python train.py --n_layer=8 --n_head=4 --parallel_block=false --optimizer="adamw" --doc_mask=true --train_tokens=144700000
Each number is 200 + 40 x the weight over its row's rms, rounded and kept within 0 to 999. Layers, rows and columns count from 0. The size before them is the row's rms in percent of the matrix's.

# layer 5 attention output (transposed), 256x256, rms 0.0432, rows 33-42,97-106,160-170,224-233, columns 64-127
086,246,275,130,272,204,158,221,209,219,206,127,242,259,200,264,132,230,196,234,222,223,291,149,248,225,151,266,208,204,216,251,186,228,188,168,177,214,220,232,227,174,228,184,209,173,189,203,189,150,241,183,251,197,158,244,161,111,226,232,269,190,267,227,169
092,232,216,172,212,248,242,256,177,246,182,214,308,160,193,245,145,182,153,166,159,230,268,162,248,222,144,212,182,197,223,198,148,175,143,204,148,219,176,226,258,187,244,173,242,185,172,224,249,173,197,197,221,197,156,228,169,131,284,194,256,225,233,254,217
091,190,257,164,156,160,152,221,201,222,213,93,286,200,171,155,178,213,153,222,202,240,173,181,217,162,164,273,220,212,224,219,226,198,179,163,220,147,249,199,315,264,211,115,157,163,234,257,252,215,119,162,193,249,189,166,215,163,150,283,171,178,184,202,175
102,211,246,170,176,218,191,162,206,180,246,236,181,202,191,257,217,216,198,230,197,186,185,159,167,206,179,231,235,171,216,234,259,186,170,213,258,205,218,169,170,184,193,176,152,184,205,202,183,156,242,205,261,194,181,181,187,221,94,219,214,201,169,162,268
090,175,120,201,150,165,190,186,282,238,243,226,168,194,142,143,233,152,190,152,199,203,133,277,171,162,261,140,150,191,159,195,214,178,238,216,184,194,195,219,172,165,212,225,184,239,168,176,194,244,212,196,129,192,238,192,228,254,212,185,93,166,190,128,160
111,187,297,148,214,267,186,200,200,213,195,191,210,193,195,242,240,222,213,222,235,276,159,238,225,187,188,219,181,201,194,223,194,212,177,88,148,265,141,225,160,193,246,223,245,141,200,184,109,187,160,140,253,257,213,200,241,223,141,257,218,259,235,220,206
086,200,267,175,231,165,168,235,204,220,185,142,268,299,242,206,158,237,167,214,245,178,222,179,311,210,174,262,207,257,193,175,147,218,207,222,207,236,197,265,220,218,248,119,210,178,171,181,233,208,164,172,247,184,172,157,193,211,196,282,202,196,225,229,164
099,180,229,175,212,303,241,261,219,144,160,224,226,167,146,234,141,192,209,181,193,187,226,179,210,212,129,211,215,171,159,211,110,215,136,140,119,211,223,227,187,178,238,155,205,152,201,250,155,136,249,130,295,271,187,198,179,168,191,241,255,227,219,203,207
087,176,115,198,180,163,202,112,235,182,225,238,156,131,169,131,271,176,242,190,188,231,212,277,183,147,245,187,147,163,161,194,253,144,221,216,244,129,166,182,111,226,149,249,188,194,178,219,166,276,154,213,149,227,280,181,236,277,174,176,116,208,141,193,193
109,162,215,258,174,184,252,185,205,172,233,206,183,194,181,232,191,205,223,199,162,166,222,144,163,215,252,215,264,229,230,171,207,186,200,236,241,211,193,211,241,210,180,176,153,236,146,210,151,169,213,257,243,188,194,134,176,218,87,191,179,154,150,129,285
111,336,242,184,190,159,143,181,187,198,190,174,227,171,238,276,200,182,163,170,209,205,260,164,128,212,201,213,152,121,166,265,188,214,256,195,233,185,139,158,209,285,221,198,298,181,224,173,132,160,251,192,199,198,212,202,125,118,193,201,204,155,223,177,189
100,242,151,111,217,180,269,171,238,200,203,213,243,131,190,215,222,143,115,153,126,279,219,182,151,149,229,157,134,146,192,250,137,144,271,230,212,190,136,207,125,234,200,220,221,157,217,238,207,230,176,182,168,225,215,160,151,150,194,232,156,203,196,220,200
096,152,220,147,162,205,199,225,157,294,168,199,290,272,198,206,155,157,169,235,177,208,169,187,156,128,208,245,208,225,224,149,183,199,202,153,248,176,211,171,224,149,165,141,206,171,162,228,177,235,232,185,197,233,172,208,161,199,291,263,187,173,186,197,222
105,172,275,217,192,232,170,208,204,211,225,259,178,223,191,194,192,232,220,234,229,152,165,144,229,198,195,228,229,227,280,203,214,160,150,190,223,240,218,195,195,130,175,199,176,211,141,177,182,244,173,236,256,157,206,155,246,248,165,191,237,241,140,137,230
104,263,173,183,246,250,195,186,306,166,183,141,164,173,107,241,168,124,198,184,194,238,228,239,169,239,170,208,244,188,136,186,220,199,180,217,184,199,190,268,186,165,201,195,166,237,187,226,210,191,260,162,138,191,216,204,232,190,174,203,151,188,209,227,202
095,170,232,213,132,239,170,240,226,240,204,281,226,251,249,186,249,184,177,189,216,155,153,234,198,168,279,227,192,143,229,199,287,203,243,177,225,231,145,120,247,173,170,202,269,103,165,231,150,212,176,190,264,244,186,222,162,257,188,203,196,183,260,168,185
088,148,186,181,168,198,171,155,172,186,153,165,266,304,279,272,161,168,199,188,258,165,194,167,213,154,177,242,202,158,212,154,126,175,199,235,234,214,199,179,173,279,264,141,170,186,214,203,198,212,245,254,220,222,169,222,156,135,211,287,206,182,169,176,178
105,166,202,204,194,209,225,248,261,189,161,254,170,173,165,226,210,186,190,163,218,191,119,223,136,182,201,161,193,175,160,251,141,183,245,248,229,239,204,224,166,132,196,222,202,178,179,213,140,247,177,162,255,200,237,144,214,267,167,209,221,217,192,239,186
104,169,145,183,189,241,159,196,256,245,198,200,122,161,185,144,198,159,218,204,176,245,185,238,260,224,158,242,262,183,190,125,249,179,146,235,142,186,255,263,156,142,194,229,200,253,190,189,245,204,208,199,186,190,173,235,236,259,249,182,179,206,220,205,203
104,208,226,225,224,229,206,167,216,198,232,234,183,190,170,168,211,188,222,225,188,164,230,131,213,189,228,231,208,190,257,248,198,180,138,181,191,217,175,162,223,157,186,208,137,215,180,193,225,204,161,243,203,209,219,162,237,174,127,197,220,196,164,178,196
112,156,202,173,179,133,232,190,159,263,225,182,238,218,198,189,162,187,206,245,149,200,247,234,203,186,125,238,227,182,264,250,237,236,200,174,251,189,196,133,221,309,238,155,149,243,245,186,200,213,217,287,196,172,155,210,213,209,182,166,159,173,207,265,164
107,179,252,222,153,162,213,201,164,177,189,201,200,141,140,213,168,151,226,232,93,195,243,201,219,163,180,183,242,208,181,228,191,266,193,216,245,165,209,154,195,219,229,203,216,273,278,162,199,219,143,224,162,169,191,208,194,191,189,174,124,194,208,211,196
113,192,204,183,180,208,261,198,128,244,179,181,182,170,135,204,161,78,205,210,125,219,269,187,224,177,138,178,239,213,213,206,198,207,173,197,216,139,186,156,197,230,217,188,165,232,229,223,213,246,212,262,204,208,188,155,210,180,202,206,107,194,211,200,230
105,228,162,189,251,177,182,237,178,254,260,167,203,236,201,200,265,153,252,227,248,250,170,245,178,190,291,191,196,178,210,208,138,232,208,247,190,197,245,167,111,112,202,276,235,214,215,217,143,184,205,136,272,196,188,111,190,208,220,242,163,218,207,181,195
103,262,167,106,205,183,208,176,239,166,229,212,208,146,232,185,214,218,168,134,245,174,158,167,195,218,240,227,197,191,261,184,248,158,228,227,160,227,245,244,190,165,200,218,191,216,179,200,163,157,243,190,209,204,219,191,199,203,150,189,264,246,197,137,231
096,219,195,249,225,205,216,190,219,141,176,242,263,214,127,249,213,209,183,214,186,204,178,189,213,189,177,207,169,218,169,198,218,151,264,183,195,201,143,206,198,210,116,191,231,181,131,226,188,214,194,224,246,199,245,184,166,205,234,210,202,187,207,193,201
104,177,184,210,160,137,159,202,273,199,238,215,240,201,230,177,162,183,225,151,205,235,161,217,211,166,237,173,222,189,282,159,210,211,166,221,216,277,161,259,237,162,217,190,184,268,199,234,238,151,126,168,126,180,174,199,131,250,182,221,149,234,209,198,245
117,184,161,230,173,223,186,220,157,306,252,181,189,283,260,246,207,226,261,207,175,155,181,233,177,209,143,160,162,223,235,290,114,197,148,218,220,238,209,150,217,156,158,178,170,194,140,181,213,219,180,228,251,255,159,162,256,166,275,173,185,144,173,189,161
101,180,222,188,188,89,188,273,199,161,205,213,252,107,189,141,201,143,188,131,175,208,220,230,207,179,203,163,179,173,218,248,204,147,193,205,218,251,214,235,188,127,268,233,216,243,224,197,209,219,191,209,229,175,174,146,238,202,113,218,182,199,227,209,242
114,238,186,193,240,273,200,196,231,216,150,182,165,230,211,230,198,294,167,185,221,187,195,218,234,253,225,208,172,185,158,212,202,180,209,244,171,207,191,268,141,167,159,233,238,155,161,259,196,186,165,151,248,217,227,211,157,197,195,169,280,224,179,210,191
103,200,178,99,219,220,224,177,200,170,272,220,219,176,267,197,219,269,189,190,227,173,160,177,181,213,188,259,167,165,195,259,257,223,176,176,156,212,174,203,248,213,164,212,223,189,126,203,169,125,277,253,208,195,236,190,163,181,182,177,308,189,151,193,235
081,211,218,227,229,203,217,177,199,229,180,199,239,200,173,211,140,210,242,273,187,211,227,157,232,199,148,220,266,241,161,209,195,244,170,179,171,190,195,237,206,231,267,145,118,263,215,180,188,169,228,233,204,215,154,245,201,172,232,187,269,215,175,192,164
082,229,240,221,215,149,137,193,164,211,157,136,204,158,148,201,165,192,244,212,194,151,245,191,230,164,212,173,238,230,172,254,223,209,150,297,194,134,217,210,271,245,214,160,206,221,191,183,181,184,195,183,201,206,222,195,193,97,167,157,167,184,202,183,130
088,192,171,199,226,204,210,204,144,250,160,193,226,161,162,215,144,175,194,246,155,205,242,135,228,217,152,174,272,197,195,238,201,217,142,276,177,142,193,245,252,224,243,123,150,247,181,210,275,187,215,204,169,217,154,161,188,115,206,178,238,179,213,216,228
102,186,172,138,209,205,131,208,226,212,176,132,166,271,183,123,266,231,186,175,232,182,221,210,180,140,237,292,211,193,164,212,210,248,228,279,202,144,248,138,175,194,134,253,252,160,217,251,228,229,177,111,184,189,220,105,247,209,184,188,118,232,249,174,181
092,158,222,213,170,234,214,162,197,207,238,186,239,138,225,166,233,200,205,212,206,188,119,190,208,196,192,234,189,183,246,245,224,211,205,186,219,205,249,193,188,117,172,183,171,236,248,217,183,162,225,231,212,175,179,205,213,238,240,218,239,245,159,158,164
099,273,152,219,193,143,187,223,220,234,267,268,185,165,164,209,202,161,143,196,204,218,161,253,239,187,181,154,154,243,227,235,285,140,287,200,205,252,202,223,184,202,200,234,204,140,126,220,193,228,147,240,231,219,283,223,200,247,152,226,174,207,200,199,225
106,162,229,195,133,251,234,168,234,177,230,258,288,225,225,228,188,178,219,143,199,207,124,217,167,183,229,142,195,189,160,146,184,264,207,143,203,222,143,267,247,125,192,205,195,234,289,240,216,153,225,138,177,227,141,195,196,211,255,238,165,209,251,174,148
098,221,146,220,248,202,120,204,232,228,196,188,227,219,236,185,249,160,248,221,232,194,175,195,237,163,164,290,143,259,171,300,196,141,150,209,190,224,150,217,257,222,214,167,192,200,151,157,253,196,152,177,206,208,193,162,303,189,173,233,126,158,236,174,188
088,155,213,224,146,179,218,187,188,174,200,237,235,190,220,144,148,217,260,152,212,173,244,153,167,171,159,180,196,171,205,199,111,225,180,209,174,220,208,206,243,129,204,154,181,193,208,245,175,173,213,168,226,196,166,91,231,149,219,186,244,201,210,197,205
094,241,174,160,198,211,205,220,227,215,223,217,174,190,191,192,220,252,193,182,210,221,234,246,239,205,173,215,129,182,217,241,241,148,245,218,239,235,166,205,107,194,154,223,250,169,127,245,186,246,113,210,210,204,241,213,171,302,162,194,203,224,154,214,196
# layer 5 attention value, 64x256, rms 0.0435, rows 33-42, columns 64-127
085,130,192,172,165,178,185,228,235,216,172,172,143,192,230,185,234,196,214,233,174,178,215,236,253,231,106,281,195,73,215,229,218,265,217,208,164,180,219,141,187,264,203,145,216,170,194,115,118,232,187,214,170,156,132,206,215,197,203,142,175,162,261,204,185
089,189,145,221,245,134,220,211,220,212,156,238,224,157,280,217,243,150,226,216,221,188,177,219,234,231,241,171,209,200,222,211,162,148,312,306,143,166,222,199,166,224,197,141,171,236,197,236,202,222,225,165,171,213,220,215,115,196,223,239,123,161,169,195,200
106,173,148,257,224,176,227,205,226,186,157,272,241,234,192,180,244,204,216,140,210,134,223,257,135,198,195,162,149,217,139,131,264,162,176,231,207,223,164,137,240,236,181,218,274,263,180,189,192,255,149,179,241,97,114,140,157,241,187,173,120,289,207,221,267
094,214,251,194,228,163,135,226,187,190,161,169,306,192,102,206,248,208,186,223,221,310,147,192,194,168,234,208,228,223,165,136,164,91,147,80,212,249,168,270,249,240,231,218,277,230,186,161,196,251,226,229,211,139,195,273,253,182,213,240,230,206,254,210,163
088,114,168,154,217,225,185,200,208,205,197,179,153,174,295,169,211,153,227,298,226,173,198,214,184,243,208,190,246,249,245,251,167,250,146,195,216,272,210,206,133,194,162,159,152,153,215,310,180,221,243,193,137,174,189,147,220,171,271,222,250,201,243,197,172
107,243,272,213,219,224,137,193,193,242,163,195,230,188,199,211,194,240,134,120,162,165,204,138,183,210,271,216,192,275,203,181,175,207,139,183,253,242,156,161,208,158,212,156,203,257,303,114,141,233,183,214,267,131,221,182,238,215,218,148,233,143,165,214,199
097,220,228,193,170,199,205,185,182,160,202,204,178,251,231,205,239,176,187,257,243,197,238,207,116,215,190,210,142,177,143,201,235,148,170,198,216,225,193,123,197,200,192,259,237,198,134,214,249,318,233,213,195,207,245,151,172,170,220,119,128,225,167,236,199
098,157,170,217,254,172,189,152,295,262,143,226,228,207,222,170,213,219,130,137,126,226,145,181,192,183,200,146,210,262,252,153,175,113,251,189,190,203,152,143,213,223,218,162,241,245,207,152,203,166,92,257,260,191,204,247,258,219,222,165,214,157,84,183,195
090,192,231,229,195,264,249,266,193,273,219,184,166,184,149,203,149,218,251,157,141,149,228,182,176,240,232,192,244,233,247,168,183,169,199,223,167,223,244,213,148,145,210,161,205,122,235,234,180,177,167,224,144,170,104,140,187,186,183,204,226,246,209,161,217
099,259,186,114,207,208,173,202,239,198,123,198,238,186,205,197,166,194,137,239,235,308,231,159,174,138,206,176,208,217,102,174,209,186,87,127,226,256,161,242,240,220,234,191,187,163,123,158,200,151,221,168,214,187,192,268,179,200,176,251,176,214,268,226,202